Part of a small language model's weights.
Size: width 320, vocabulary 4096.
Each number is 128 + 32 x the weight over its row's rms, rounded and kept within 0 to 255. Layers, rows and columns count from 0. Numbers have three digits each. The size before them is the row's rms in percent of the matrix's.

# o: layer 4 attention output (transposed), 256x320, rms 0.0465, rows 206-255, columns 128-191
# v: layer 4 attention value, 256x320, rms 0.0375, rows 207-255, columns 128-191
# up: layer 4 MLP up, 1280x320, rms 0.0537, rows 0-50, columns 128-191
# down: layer 4 MLP down (transposed), 1280x320, rms 0.0537, rows 0-49, columns 128-191
o206 101:113113095158075093098189190127113137129186111132120084124133129126170161129144085141054161144132123100188027192124131112133107095111115172134089103096187150130152113124116161145169090122110107
v207 094:182118095098093161179115087128098143043170122141136134127115164177131102161091142143089116102116146119154102116156129096163157110095109110117108073084144110168151132121130170171157124092161104
o207 101:076151082123061137155096081161134182097149115107149084121104172158086106109116116133104119187160144140124065093142187165150179176117124116097169104128150074139178151145120107184140127122158120
v208 106:153133081134181119177160133166109138130107122121143153146125128107125116152180111185220101098134144147208133226120089174141049140106124180130165123097155114122083108118158130181104051065170124
o208 109:148147083113133086200128119148128144137066092151147128139069128184161112143128132159140131168161148121150064167138093082127115146142097136099165118130166170139098152176137119142141104125105157
v209 103:156127155118106194050184066164138136076125109089162105101173085148132132143120090138088110138154164119152171184163166140131115167117143131132125152118168147132142082126118160124175063156174115
o209 104:128146101131179133148146199126191116103111109080069097107110121151152132186160104120072145149166168128181098108107163111112104111106127133104182173165185150119120133114080109115113067189132104
v210 103:156109193133139182118158126090102105163079151100163117122156152119159089187167141098133133194145114111172157149116125155106123095108126079071188165154097105131135165110143116057105176114148100
o210 083:114090158093161100119104112165144125136098125140135102124102159162097082147110071126133109130135133112160162187091122109181131127128126143130123137106109156096151168179159136087082180113114162
v211 103:073142149146108091138125140119171121204181138088142093189113130162116147156147132071135125183116149193074092188165117130174101126188179141114165118110093133074152127143105098082142128175132176
o211 104:116094152111105171134161133115142108163155106124160094172121157125192143132178157111142118172123077103126108170105137141104113115084212140091096104149157124070131109088124135178118130151075081
v212 098:170116119128117137118086156101104070139098136130114119103088204126127143118153117115132121132099188144169158127154100119117133081151126125126163103167173126162084152075181143115093124115173137
o212 093:146075069146143156110142075144106175104098108146118089139066169133148128111141124117168100166165109142140160176146164143146141122168118102110131155135119157105164159159134133066147155157157167
v213 095:156131128130112149079103125100132128146115124133106136125180117119148106175118146143116085145111149109108169125140152113080156169135141079110141149125138106088187130165113103127103182079154103
o213 097:138082149100105093117091177107160102128117128144106096133129165081101082149090131143076122120155123090184155135138145156185122127111143119107129163115150114119131173155094101132130134153118172
v214 099:154114153118130159095086071145115118100081126132077186086128099121117178125063119130116055129124123137125212164160124098172149125144121145102121129135082081075167145135087103141079111134141124
o214 092:177117136136134122086156147088115112162111129130135101096130098071191116098113116093128055130159113108136247143168145141112165099149136097145147139167150115123157163173121088132119091159168141
v215 100:179107132156173118140151128139075120122134119127158116152114096124102148097106092154086152148099117103135160077163136109093095162165155119142105129154162099133108103105132137081118162185181098
o215 097:169062173144186152096155099102097091101130141134128068124125125147113197066101125165130114160116141148086179100103110110158082124142122134073137069144123086121053056129131126131178186099149090
v216 107:137141127120139160147157089163138150193089173171122151136118101132158133116082107070169079135159098120133100127137158077138115090100153124076152118095157118096114135137122074172125122163116154
o216 105:137187153135172140148114152096181178192116148181146174087104101140181196168104151055192105135101143101081165066100132088160157144078171085098173083104093092135103128118123062137164137064155106
v217 092:183115128101158131168118168148120156099159151209116134068059111075113105065104128150143100121102096072096153093125143158165147138130103137130103133089137113104145120156133099157139108127109137
o217 093:178178152144136102150104131129088172153180114157159157105128151105107124132096092109117088095073145133077123062108058163125142126108115120078236131120113121171127108150107103148121146126123122
v218 098:110140160110144105148096162132161121126087151133186138108068120126136126122093157126101133137150121134085116137185094152175111173149154091116051134133138099164161104122164068117111130129130127
o218 088:175126155085175146144083066123162074112108111164112165133090108184065096161092164182133169068144136121131225068116115142119120100125157140121125133098163110179169120121162044191102170104138190
v219 098:143141112102117070148072112161143143071079135142056110159093158147136177076198150113151147097141163062140095143168113160134081130133178186161085103123092151144120155134096130131164087147147169
o219 096:120091114111084134099149089170107179177152122167154130145088145141157162091158127130180159053149169086171050137112108098145142109103176167135147104109157119110120112094103097168132077141123114
v220 097:125146092110053126088162120104121096115108143170083084129218121110175101129123125129126125125136100147220142142165135163072136086098130114091164131132153160128121119143139159065103138096072116
o220 101:117128055104035124077147132134152132153142174106066087117180096100147117112106058169078159112170108158166126179155122111106149130096078137127137127087102185135146104111126144127120179105123161
v221 088:181103154084151145135116134138068146163072175137133186123120106081176112109167121145099101149150134114140180168111092119144140075140120060093156160169153116097111144203108124128142082036085155
o221 093:160147154109176096131099129140096133124120143133147145129106177085141074131110059154119078106109092088197161148171091172090133114074135100093185108114124138133129160147093084134102109140062154
v222 098:140146102120123116161124139150148054137217152131110157134135149103134108162137117137136166155120127202155146108148127105122172135100077105121089108124114147212095137135099106168160128148110126
o222 094:044155148137175114132112037178164089146132146119123156070123139104097096085139086144107108135137126164121135151098130135096207125072079141118143152160056085123138156092135155093105199111126098
v223 087:150109121181120079125139063136113137150135133110160123119035224139093160116097134111159160094085118186113147111152125065172113146161105134133156099198159207100163120108105086105166097172125101
o223 078:124085139127160134126141075126133149124142121123141131108078109158147147146130124108201132134119125152097077112120159137193116164155143120066141114133147095106124162099093101102178126117120091
v224 093:144126118173109153108134123076198105164110119137161161124181124100173101131130110132112168112153122126096124155055104118157175137099134078173115123084167065169094080142123114153111126116130102
o224 092:175160092140128080177128151106153077095080114111151130140190177092146137135161124109085169131155124119146136137142116156152170130152138136232040075077150101160065126146125103078086111114111141
v225 098:140134158141124147146123112105140133127121149089154056118097158099077155108081171102183109182115102144141111185093131180146127097118112099141187119150189125130158143080165136131110129135130110
o225 094:116195160136111159146131083183113181162137168133103129129134138137130121128099145174189143179102127175085112128155166120180182176156155065087133140157128101127142147056122160140149139113145146
v226 096:156145174129072135169070161108148179129129096146158086128159080153052093122122157115113119091143156087112097079144171081051116125080159136107142119108138133057114114113069180137114142139157150
o226 098:097122145144076069124068189141117176156085077148177047176166059117102133121098108134098104142152140129130069114089198091140126149120130156124187115146124090151123140122137171149132079124134126
v227 097:090119112127157126135115120119140155071186150054135155132169105138060116145133147105138134118125143118131102151083141127134113098117126151110159121144121120163105134103124187158194151113110152
o227 097:130107150121134147128110177135104100042107159106199144124156095153104136145162157066164174168094160082121146176081117152132108131119173114112135084166193118134083094037127178103231131131101169
v228 103:118144105165112139130168170134041105127180142077165113111145083115173094146118095157138154078107066160124133131145149105105115128058073060115146113166126169113145136128186104116125156120099139
o228 105:138121127111147115112147114095087106114152159103110126032179082118159103121165097136119154098150158097133156135128152146121182109124069179169144134120093120122140085106159114069115188151089145
v229 099:173118069094173165145127096175097114151163109142100127118073139108187136146151117115123169160109095138126182200129100193140099071158153165107200120136061174105171156079128093105142087133089151
o229 102:167048142105120172118101107086073132115110120104142197108162116134183171152092134111137148135100095141140162145116100191106075087115162095104117074141048167136124096087080101152128108132128158
v230 104:141122150110158110173138051091118119142140124135136155089098132109079109125146129107134143145112125153158151167139155172161163174122070097108167125142126142112169158091207160080101144168136154
o230 100:192182118085157117161080087116093116148171102178149085079097143138101111160174121160144167116117164137154149103128120123116176150132134117113220110151108142152174173102177136131107134204098166
v231 112:038171139099137121162105140166134111074172149151113191132069126098091111121082117150109082136170136114183105127114146139115139096074139157163094086115140116131174163109174119155148111121104113
o231 063:103147126133161194145140113086132089163190112126149125165158134118128158093113196154144141109124138140147170093164098145080165109141148121192124093161115125113087097094164139178102079139131118
v232 092:145130128173165164121180066127151117147142117118154096194121163125110149178147159135156154131130159128157097120121152139109145174087109100155126107145125131137120133118118119082144168121101117
o232 087:090097167147138125114160058105131129104116153136120132156083207116081123112167170120142127119100137139078079123123154101200148185130116182114061141132079115124160145109160100106147146112154118
v233 092:083101101126154106127128152106181140255136139062167114097086141104169165112124159141150122128147122189119143094135062140139115148172154170148184122186126164090160151115149093119062148148152143
o233 093:113087146131135166130158149116192076151103119121144143128122131119173197165143183119150116114138107171135111188138126113106090113154179144150083157083142169137092086084096124083127150086129095
v234 103:121115124131138118157142141149064147154131123183127136131101106160147130119146116134137115140100131186112133112136143090085127000100102112095147138169150128109143166182124112141132114074128140
o234 101:118146146121107082166123122166108154089138161151120125106120107110169089108109093110181097160099088071131117117157085127100145156080114097050139108111177155087153135217105104160120121082107128
v235 098:131141105132138121143100129092127152120062092113127112090083097151138113093146118171104085156167187148122109120151082184127117155113132161104121136075128115106152146089104142148138148127115113
o235 098:149096125097127105127086130123098126130061079171162134148101108166127103118111070147082112113158194093161095077137121150139117115130125182077194119132127135139151122171107104187119088144131162
v236 105:092137138134108137139118149126093126152127103092132062106067112179119160114161185097085146158123128118130139124115160133128107155179109158110059127128158126105125148130092120099140205177134166
o236 101:134141116132122161175133160121127138182095138103163124104130108123137134154109160118165135100084094135064124123097128126134065161113185191113125120159104110067173117110119167148134124160109091
v237 100:172135136161124089178154105137122101146122103129144099122150136092147151136220095118114152094136115096152123108063130226148101143153118139151138125116201153141119133086142133100103097138110146
o237 102:164180090142144100116138106145110119072117095124092094123132112143151124160168103131092146113158114146127131095103094091148135170159143156137136103098175135191123111198155125149135090098142170
v238 106:112139120135167100082117105166157112189113113124135122106096158150188038156157080162146156138103127158100130144123099147141093127145145132123097135074147110215132116163154106142114116112134106
o238 105:152153166085124119147120130162141103096124087100136163061097204137139093163112106114103186134100137126173094151164150174152087133127135161068088094096128108123146159116113100110067131123117109
v239 095:137126097164084161141076180145176135140139067056201107107168126110166200118125148140133145086129076135154169083137106084146121134162095103106178121135104135155163142111132148150094115124077085
o239 089:094117116165159154119161126139177105064082129108137129132193096097150122134142120094125105121152108148135103171146195135147165128169166151126080158090113116154114107117089135113103101107129113
v240 102:145134146131121183141048153122172114110136122109158120130124110156120094146119122104113172075125144062117120127149141051145156140130118166105090118125104084141100175131112145129114160147098167
o240 098:113154154139114136156098101132138132124112115180163097087155092170059134133170138110091164144154133109098169156118164104153167154112134115130175114089130093126176145149131151154161120083123158
v241 093:139115116146147152126163079090149128105093126152193105115136096129155064174115161148152123121127116140137120140176139102156120102113152151072207136115133182120191142146094152100100179156061124
o241 094:133099133108107130128129182080123103080139121130115146098117154142081115148081168150129124110129148116129052145093139170157112122102109134089136077121141109110178176122120095141150111161135179
v242 097:112135130127149125227099140136133109095151102149116138124154148124145148160162150192141110039095127144145122108120158170095104100152075081083119154143079106174113168126136189114077103142060123
o242 107:084176168117097085085127080158093073109134140163117102122118118176112081116138102140056108181116115148108138157113110118137121183133063175071138173081053134186186121187117123168094122097136154
v243 093:153127087123077123159118150082109071168194123138158102081152147131075107110163146193074147099124099138075102173120159145164167177093151124117158151194089113110163125139155125100106167159156125
o243 091:116046166100093161106096111145082094125196052115125103135132096170105139161150134214109137145186083131110182097055151142124141113094142135188165168182172194121185135146137147081141163219066162
v244 098:152127128113097120129112156083141154160117116133136109121155144185151085180058169162123108106127122120168095097182116110088143177173160154138066138154154102125125119121163121165097107125154119
o244 094:157171055123084127135098178158182132166131116150135100140069110162075112110113126189121116105143110139146152089125087104146124192116082103167126181093131130158191161191146136228095141120160184
v245 091:151146152099159141156142097145081127105138132177092098149193128092109142111196061175077086137139114144137140147126149141118145118138116079164103109135080092178107131090160140079143077135092086
o245 088:148123123112132144128097090137073115138106131152162124152144112107126124121160102111056162130141154166103188104127082123116136117148108105157168097165131185118107152190151106081060097134135114
v246 096:112128113117094085157120089112030141180172134119077162116119131128103101148130108121081102150118161128171136098082131198120066084139146169128199123185120101151129167114128112070119137084126142
o246 093:136097112097135129122076069162044082152156158139109137122127106151139087106103114153138117137077152136139187179079094126157137121150133143122145130141141173136150138128114084111165155114130150
v247 107:119132107127095161178163141161126112139126157208095156110130129134191195118149107100200198120119098089154129119146137072124177128082081119089133110185123145124127155122152142102109111108086168
o247 106:110198095138121099114140115177168129101198135128137120075072123152190139116137073122162108063127073121130110091175126117119193142037119144141133126121090155180146142152170109160078166127135144
v248 108:090135173142166164122093125142113114104168102087112132103111133144163107130136140158084097158172176085128151028080138138084131098160159135120198142161105128106169105114127124142112136151154120
o248 104:110130155134172119110104161123136115127112063113112096159168095130095147089124155131127146071162164113140145112148039101095070106190163162194099147155137092130150095158084152078170120127155146
v249 103:065132081134147176140067178166134139103164149117178156173150153134142075107114147155147109171119110087150155187121104193100150203068167072086158155119164076162155087114143155063100068118129126
o249 106:112123123092100151123085163128138072099148105126169120196153137093128094113151112200141108072206159103134147159154144196122149121098195099160137121103175103227140115155119164125117170111071152
v250 101:091140099167093082145116100072154104168156151080118167121133144162119113124117122126117080138108197195116139087176127067122162046128111116110130109215186101107179149147144101168104122071054136
o250 104:156077118107159109165088092070129067119105131130071178128144126138092119139132124146148126141077137119188195139131183113087155096142137109131115103146117085107195169117146043172113175071080151
v251 101:162123076150108144156171147108121131130113144111155161163132167148143153148112117119147117130142157155086116106165083109122169186151127135108128111182086132105137134136150107062054106141133101
o251 100:144124099147126135160137174090135039183128152168113076129101159152157172098122137173173091170173153107095072167112183129131132095101138150142087152121122112089104144155148131136115147124098094
v252 087:131121164149130123100120073181176098160197159130219146173132116163078084155069102109148136108106150144141118100117138097174155129142153134117109122114132131117140132098134158189141156145154117
o252 090:103175186152132120080122163124166131087170152132173136078139102077035165141147132138109167172134148157096129160089173151148165121104184050099146144144141130120130121061176154132223106099112089
v253 092:123140100112113084131095166080182143056152163136151110177112183123143159089130165086160143107135094133139046134165113175132149116137116082181157157169169178132131100119138130157196122159150121
o253 093:095100120152105160114118130144203151135169148131121092174101151122121128097125140127194103103141139141135068127138156103148112105116154099135097138130104080140070073073111132146168151096141122
v254 097:125109153164113122154163118113151159139114140166189143140100105159115075130080155171148132166112168142122123163131116146167141172089125126077167127147126104115123083124121135129125160125098128
o254 095:116142130143148172168128111073183135125071119121112139143104108123083119159081194166142125128086115123124136090104144158096104118087070079122138166134120134128170143118090132153174150117067195
v255 115:123098165125143084101175139097093103163085153169177098157088122128177097100139124144125163131136164134081135131115097085137111146121070080149125179145159182129074096136126091106096136124117177
o255 072:139122089119151095109139102125117128127089149136082127161123126116067057148157069141122111121150076132142109148147177120129083151115081151139133140142102153085159159156177109075088181115094116
up0 094:061130142078103109168153130133106178150104213167141158124112142106067130129097169170063091129096110142139127140112116078148125108143186129146158146089097096096107209131099087180090154079153119
down0 097:123050123118134166104107152084172082157124192183109087113081135119058066124101098060075091150088149136078169136172071180152124129033105119108135142156117100122106149078163169106145128079115143
up1 124:084143127127150204130151177161076112120114101167140144057154064106108178032067131120098158109128119139222098143059105126136112159105095114152084105113128134111134164098115089114096145175097115
down1 118:166168191147166187123091111104152119146101053097085108120150077172112126098054087119170130170119142132125104171081111139193054126137135160159076153125161114179113154153102138088147100198119135
up2 098:133150124133070146110127120150068114161168082136127110080143159139072077094117144162099130076146165092165146140134123214160044179116130124104126102165123152196161144119193156148103074182068081
down2 099:074000082166081161161088133183153153087024128143194134132114120123160109112140163113128121093185146188079155127126062102153128122122168083144148111180111124114156162150149146107103128150156143
up3 094:155149087094119112124158154125053124102132101102174141134157121129068140138114117163111112192114114195149149145134161100148082150144189084111098105090096091142120109173128117093171140136145142
down3 095:121057126136127155128162109129162128155132136121229134121052125065117156146099143119145163125159094128133098107123115130146064174152080119133139164145119088135133120122137083126127067089155108
up4 100:095149182109099123138124144139165105172132073106131127096157182099151148088154071125057168079118161101170113163114155129142079168135139142131144124147174105103080131135126131100059138093192116
down4 098:157058145128107150155112162148140074124130070146166142184095136107103162158172104132065144160152130099084063144135131092195121113200203092096056111127069133103134096102121110143117191101119078
up5 105:143130128104134129124129126133102097086152107159092128167122106111084156115121162167164041118165111057096099159148181171148157104198152154146139111114118140098159127139179169136122092089150138
down5 103:142138118119097104163120101150113080096092109116170114090112093095159098052106063166107148088079078066161099103143137118194139098171115129069146166141168141152144193115160124136128112133116138
up6 100:122104135084131068149149081149122136090159141140145126138139169091088160111120137174114081116141120105108126101057200133096082119107160104162124162138114108167116100036156087135119128132125095
down6 101:087077117155161140120179116113087118124124110095158123123184156123134161160127109122123125102164092123097091131130155139154140130066090116148118125129147146095098093126130103161101141116137137
up7 105:120165142114142171170142139116125129136181129074085214182162113119092100106114133114148076113121120150138108156097161181106149105116158182148132148115108075117084154067112151154171128177109067
down7 103:144161115128114108094122131138139146100149149145121131117203164113087151098107142119070116106076073132152072145151118194134203121138108103089165150106111112177106138126126142154103139198091190
up8 099:120141154141106138094094138146156077147146136154079157179142159088090131093093103104128124177091136151116126127127099138159083124150196103175094063065164112125178163181226128130161159179159064
down8 102:126055131127096119137094121115161138180160196125134102221126135044100098109092206098198143148069145137132117076156139151133093111112149155111160163095098105151090095103085125157146125145126116
up9 104:130154094095104145136049161157147108157178133108179161150128143109116114150107174097090170140103165128133140140173120107143108093113097185174141093158193153135123145158120107178171134101160130
down9 104:130126094064122153108144101168110134110154166102118142186145105138119118108096179074083150130101156150136147110180167153132110076199098129153081121053137142157153172160100097159154132177092125
up10 090:081143136007136124130145133131173128106131125134112081156125085099160131133072163132051142086162150138120124132115098171153111120133172084143111143169154125130120121144109136121081152148133081
down10 093:137142110085160118072142075126125114093153129102144151135146142202097110181089163089048094088139147135182089134153132098174096135141165078150103123157143113105125065174112131136103117107110145
up11 102:124136103108135158094151124168049078115107167132099140164157135171123062140086082154159102086133097124134132107153098158199057116119146079114108106159167139122094142173180169113172150151171078
down11 102:134027064125156109088090128110129159166155137179201130116094107029153099129153141091173133104128099153111103130136100169122103133147108070135131126094055126127120142123171109131136125152118087
up12 100:106116098127204107074083092110119101161110158122140154120166090141123136140137159186113134084135176141147180159146178140127118076082161133134080155132103176127128173116135109125149114151125133
down12 099:132053107113124090116187108164163168164064169159089113129140138121136105100108212115169133102182137133099114100123171123124166086122078178164025152109108130062119083186134155120109160097146177
up13 107:096126136128119177102150198114107120157177110069132174106159118149129118085132158159084080115124166144114123155144174158094127114042152137174078076140125040153154103145168090103148054126123057
down13 102:155090176132185145113145124114087177138147097096120128117156185117110061123148117069158091123116137144107142154103074149168162166093150169171126093162133148133097149127157152132156070089141100
up14 096:144141206135048150123090183103036121206123170194138109122116155102143148096165147166112151142156170135160138101146092069114120159107129181172135134129127123230180147131143124151107175134124107
down14 097:181027146167115096138055112095091136128122168152126098122142106091169106165122082086162138135132155086067135069100075099102103119110131113185104158173149068159114178176116083137126133170154122
up15 095:104126142177161107144114108138118150150117166133143123102129124124055067101082071133142178215169162129164104130144130118129125110083176157087093136121126152124145163118175154179079159149140151
down15 097:148149125174139124124163095054106138153111133143144161123138133160140187122119085172173152158130112098118176103130110176154122111110115116137137108135146182122093143106142127167079103134115080
up16 084:081139122088187095139109103113107137206122053190144151151076192173166176122105156142118144081210185150143122157165184119108132109131152088166078081151089162153120113120114126060125134190104138
down16 087:133041091086133105133077154194088085151104106144108167134116139177178048158116109068121101029170132171117131121103073128054129128156175116133105109072125140127121105125125108136145123186106142
up17 098:157119128128146176094076132077127097182159128155126144093161130118171185091154135180162139078200131112147164156112091119127160133084182170105153109099139173128107152163157040085135116153163154
down17 095:114044132108119170191127100127148097103099111056072170145179128092163098139109141101142078118109103183110138127109152122143160080141110089121130156099117149083080065090131105094178130117186137
up18 102:135151130100133128119133192208124136125151177147136138149102131118129134152118202162094086143098158129065130115137136144137152137144121154161129116171119144129106139118153078161111148125114137
down18 101:199050195172112129186128109098159116097179083133078125152159129118130101124079107135074186154123112090053114118136126064190128141073140158086143141221098113186121184133083099156157161048067137
up19 097:097122085120162134188116138141122108102130156147084179102177115087105151126102116157075109060171184077144082114087167121161088119128135143128084122196087160134102145116140138113165152136129158
down19 097:122024103147165128152130072112149155165124112115197149120112109116104115179153104130104112097136134045115210147119158117147202134112075043140135121097108038079120205199153073115116170150144128
up20 095:112153161107159172147109152080138170105124117152119140111109049094109182143063172158096095211124133138135101082111138128138098114163098167176098095147161122103107108152100146114114155152105104
down20 096:114034124133135132125172040072130048101065132108152150145165117183110118155125136134157091162130180123073129072155127156132115095121162096153117192172169094155160161168101091137111126151079155
up21 097:154124112068109196114063141222098113147147172118052210168069175103145093105132179134066113152164115099133152116125135106111183142172164136116126076123157159061185119108099111122132160146151136
down21 093:123044155125129075136096090128137128158143145135095148127139154110157123157104133084126100131117121110083133116089124087097140079143149129084165149175154169157122093167088125145135098134088159
up22 117:142152049143198115190104141133130169097124097052108134119107133161125122156120172160140111142157182091223095074124162135119157114091149103094159101159152095145147132081113113195102143142157150
down22 112:134084135095188125114145123134173155179128111107108134113182150110183182099151141100107149133098110099126174177103133137094156129064134086093155196116151107157141130103132134094088160123154156
up23 101:150117156115171172141117122196094144153198088125090125177142171097111090133150138118109098093105107172206101129064195110063104108167123105165172128120090097141145075108126161124169119095064087
down23 101:095129161163089111099132145148154074105125093166114123186107115129138087080121159116115069152108132154109101132078127153076153097113087096081151199110028120136118113075087124108063133119108145
up24 095:118113127106123107112103121205090188130143090140060122159095090167092113146124145173080117156155152134159138140158108111125052098159104108109165140155208169085117150155093201106143200143122156
down24 093:132111140127091130073113116121101139157132132124176114126114118126109138153121140155064155120112143129133125093101082127114123157143065141166166082145107155132207109198147174131137116128109079
up25 104:151150122107076084161123168153119128085125151138088146169099087176132121144108155147129108161138156160171063145116163190122072121108091162165122140141163095165142125102154190142145157121097108
down25 103:135079150134079077124107071167161056120110093090099140153106140133149104115157097118141090178118042172124108121130151184204118113109122136132115157158165175144127129114108180180099060055158176
up26 094:132130104129114139121164217182114093124144208152171142150146148143117111106179184139144120146120156114095122202081115196043100116166062152150123124187106126070115114115125177115133181128139167
down26 097:063062160130134160103106159148162171139128082094059092124121137127127159121135157113106110135152168097141126142097138153163118111088168131176098150124131148203182089114159120077129127144132095
up27 094:130103062153117131122131145139133111145164190147145088148134096119042100082158130138107183112118133096130128147211161136124104134137194134119158111128112123083126116116120149126148118108142135
down27 096:132085101111141100069144080099104132092209139124102144141206118102145072133078080145120200121129150116134090164081074138109126105111069110092166127142203170115175146114094171166095178127117123
up28 126:161144129094107098115083162142130158089147117077070191112173135142126151095112171134083128130172222149192172095114170104144095103100116129128083107147085157112141093134120071105151162086117158
down28 116:149071116138175104115133127142148114162122066129194166138091073194154147086124131156197129102150150101173130139154090080141080133147108135131090114115168158119097107128109074154166105120098116
up29 103:101110117100127090146149173148162048119174164138157095121146166118101160142089148105089121147164130166180156142120201146136138142124160146154114132121105103126195134140122137104194134204137153
down29 101:111048107186147108069133214126142116105133151119118129126136151131110118116154098147158100128098143084129135174127128139121157181126099168111152171146074108128139124097125113120146075232126160
up30 098:082141125146100128182070143166135138118188186152115096141074128139136104161105126160110135117162127130177138166110146127133104137160169100151115124117127127038180143153169126123126079150141104
down30 097:120004150167066109148137070181107107147170172090129146120073110175151112145130120154114090128119176138102119122123116125190110158162163119099133134128116109071083099179171105122071069112141158
up31 107:050141119122081179112100153139152153084132197152156077145133121120116126117113129096139100134169140123171080143087122093129132139146176127132130072124195168113128176062128144127069163105128122
down31 107:104090152106059133100164145117071186135165150120135152058171135122168095110149116115125204113141120109117132136153088137105192124165154147138130093144200148166153141154199132139175089082136142
up32 106:133133113097128164132133143163161092168192138092085120159096164149110082076148106141129136148183140143082148117091165198129148095091123128150100125104085074081121148120130055140072118155103155
down32 106:120120101098128117112167138117126080181165142120100145159127117142195082125126083191142125198126214119119152135176152174151120118159112208101164146142149116120141207116157070104093151095169151
up33 105:141134165123093143169137102125153150080151164062127124144157120096141076055101133071094146145122119178156168126106118129078133103163158118131127120106144146105122136096174159150163163113071185
down33 104:086176114137114129131090108113178139162071221140125105034126152115137153166131192145118118110154165145151162093131163101165116144118103123072081101160134126109126096146147150162074152102097126
up34 095:095126156102126188108122074114137140141143151133160160190152164111101131070127143161078097181149135168091101142086153143156117119121141105102123073148111084159097145163144111184137122165124102
down34 096:137022117105166148149141125126122112124170113059144113091140190146099155140179124119115145088131106109165084158108101125153148113079157165126110166141056115153120127129134104105133122133173086
up35 096:112128159084122116214095149128148139179133129185159156146170115127104100109163167124151126117156114145145119144134105165100151116145091164103134137145091076148169162071141122156098100119083101
down35 098:136027144166149155118119133109164122141191176130160117084185149127157131104130112099103128126078112083136187096108145185067155131157111133096176119107122151198179142124115200128146107135145157
up36 100:164137119157127152161125125176092152074167171148164112125157163147131085120136158141163059200109138103075146114119141085132133133181113152164151144113157099117130140133167131152116089173133154
down36 101:114156125130083119183135111148126153052094121113125127129116116163061114120129142152163134115082108170113124099144113079109116102158167130096226172152141155094124180134108192112141135075100137
up37 090:079128110115149161105141159123161106096151133137158145118060105094085162132076186120111157087162151123160160101114142191188104145128079107159089143158127074105122136164108151112132175103133123
down37 091:096000167198118119126122113089109080191107138121142093127153047133134100095112138128139119142164117137109097091133126136183078145122158140151086143084114080125151109145171118165078124165145120
up38 108:161141159088159109134217140148099116130142095153151169081155132154179158141106122126134073201142146106136070088165135104114181108119143177148162079139115057123103133167098180137120180167156137
down38 106:149104154120145116182127088157092094127116107151114112120162158121107137085110092101158111122115112144098146097107126120069191154135095130155156136139146123104114144068061192100161120132121126
up39 096:095116109106169149158159102160097091101140112162117097167032149085128177149116169140118087101183117153154040145163138120114105107086186144131152123114104121102164164137157093117123073144128104
down39 094:150000138121104172147110156152124126122116135179144118107180160139156086178106137160120071105111119125140096107119166057103110139087070098088135134111094133118167112120163098065144100175127122
up40 099:135118188130159062142146106115079182130149148114098149202154147093140112110198170110132176127153112108122164088112122190141109123110116139150128129161150121111079165110183093059095142227169168
down40 097:132127075197118096103130118111125091096123143150135107169141119099145082187060134076109108067106158155123110163071096127120163135119125133080142109082144148119136190072093169129160163126132146
up41 120:163118132119173122104128122130145141112084147149086127165109144058104152112108131109153122163139076124116077115083111142184142120104123140120121131159119079124152127114142142137142109153138140
down41 108:099041134156141106118083130170111137159142124121101102120110133112135178131063115112126124138151115149115182084119181119126086156163120188095146145150113203086123109154070135112102179170113107
up42 096:134158103158114086164099102143071136159126066167113178097150172130114096091188124098183101151115108214176166185137121118075075140131098160111174102113118106127142103106162068117140170109179151
down42 096:101124100117118074109106165178099136135090144192090113136164155119094144179141134113146150124116127153054092106126128099103107169066103082177124099110104059073089115118119147148127111082159151
up43 099:064123107111120131068182151129130130092132192096167126169198108109155131132097146096135098181197134127086082200106151139139135128112173199199105137177115142089112153128182138066201124047158061
down43 096:136000137121145136153150101081113134164133119094145112128117127117167144096097133092122190087124097112046153140073076124126067105083095139137104145102115132152146137176133095094094109154042161
up44 099:167145168127095114189107158106068092151114102125127187170093061141150107076177150133069130168151122085146138131104111117168055151124137152153149108091182098154166150160178126192123181145104067
down44 104:179184088168104146107123121099174124146103146117153086108061138093130125145154167109208176097105134099101225150121135144157120136101125148155140132103126094185159095141101126157108086127137089
up45 094:107120093097115101163148110197119130120117174059176106169135111183097101095080118161180139140178171202132119155107118133083132122148195153175098105078061098134127139126153139155092118142141084
down45 097:116015140147129093117082106135168188133118152129146180175115152104172136131115166148115173149097091127045090101122103137129156083153150118139148105124165115155102101097054095105110103110129106
up46 108:135151150127153089144164145133127153095152127154133171183119113102073089165091174150169157128147137100138126150169101118114086176072135128140100111129170104093133153113125181146150161134152094
down46 103:135154128152134143084124129087176160152131144168178106157157150115169098080109129116172114179113097133139110153154117122119080068096220105099127167136154123125137111115152127156113117092124116
up47 099:083141105111131089146123102125132120071128164108116131116188121155080144098099168117106089126140192138161114146109108147090163085108156142167050096125114101147163098056167181122166221120124073
down47 100:112000164198186155103139142102123108058118128088149128129087113120148181141108143120128110124091094132133121096098094109150080101126102064072120134125118093074119090118085139104144131144147129
up48 108:092135103064136136169163119164144098183204113116142200137106100109172133164175156140174119124202153139108181081114136144156122142133075121161108073076092134171114100139123075100180122141124113
down48 108:109138059107134109151135138184103078166141113115121063154111114139119081074123162095166176178213153090141140105101127165120135137141149105164136122144126122114141190118074101127181154098067119
up49 083:105127112158181166097123141106093104157126145119150115089064121167124205170141059124148133137120147164122130155104216094134115117163189090114093136137105087083120125116154173093173126152042168
down49 084:116000187142137160084143136086085213118089141165169153163136164139129098124133168155102132102126166145104162131141121105164132113147123123120147072146095075094119138098098151109121136203151128
up50 097:130117147092120127143125164156157127126144161100145109142068126120109161133201149118132137111190197163160073159153152092171091101102141118142096101144131145101136100150151148113158163111124096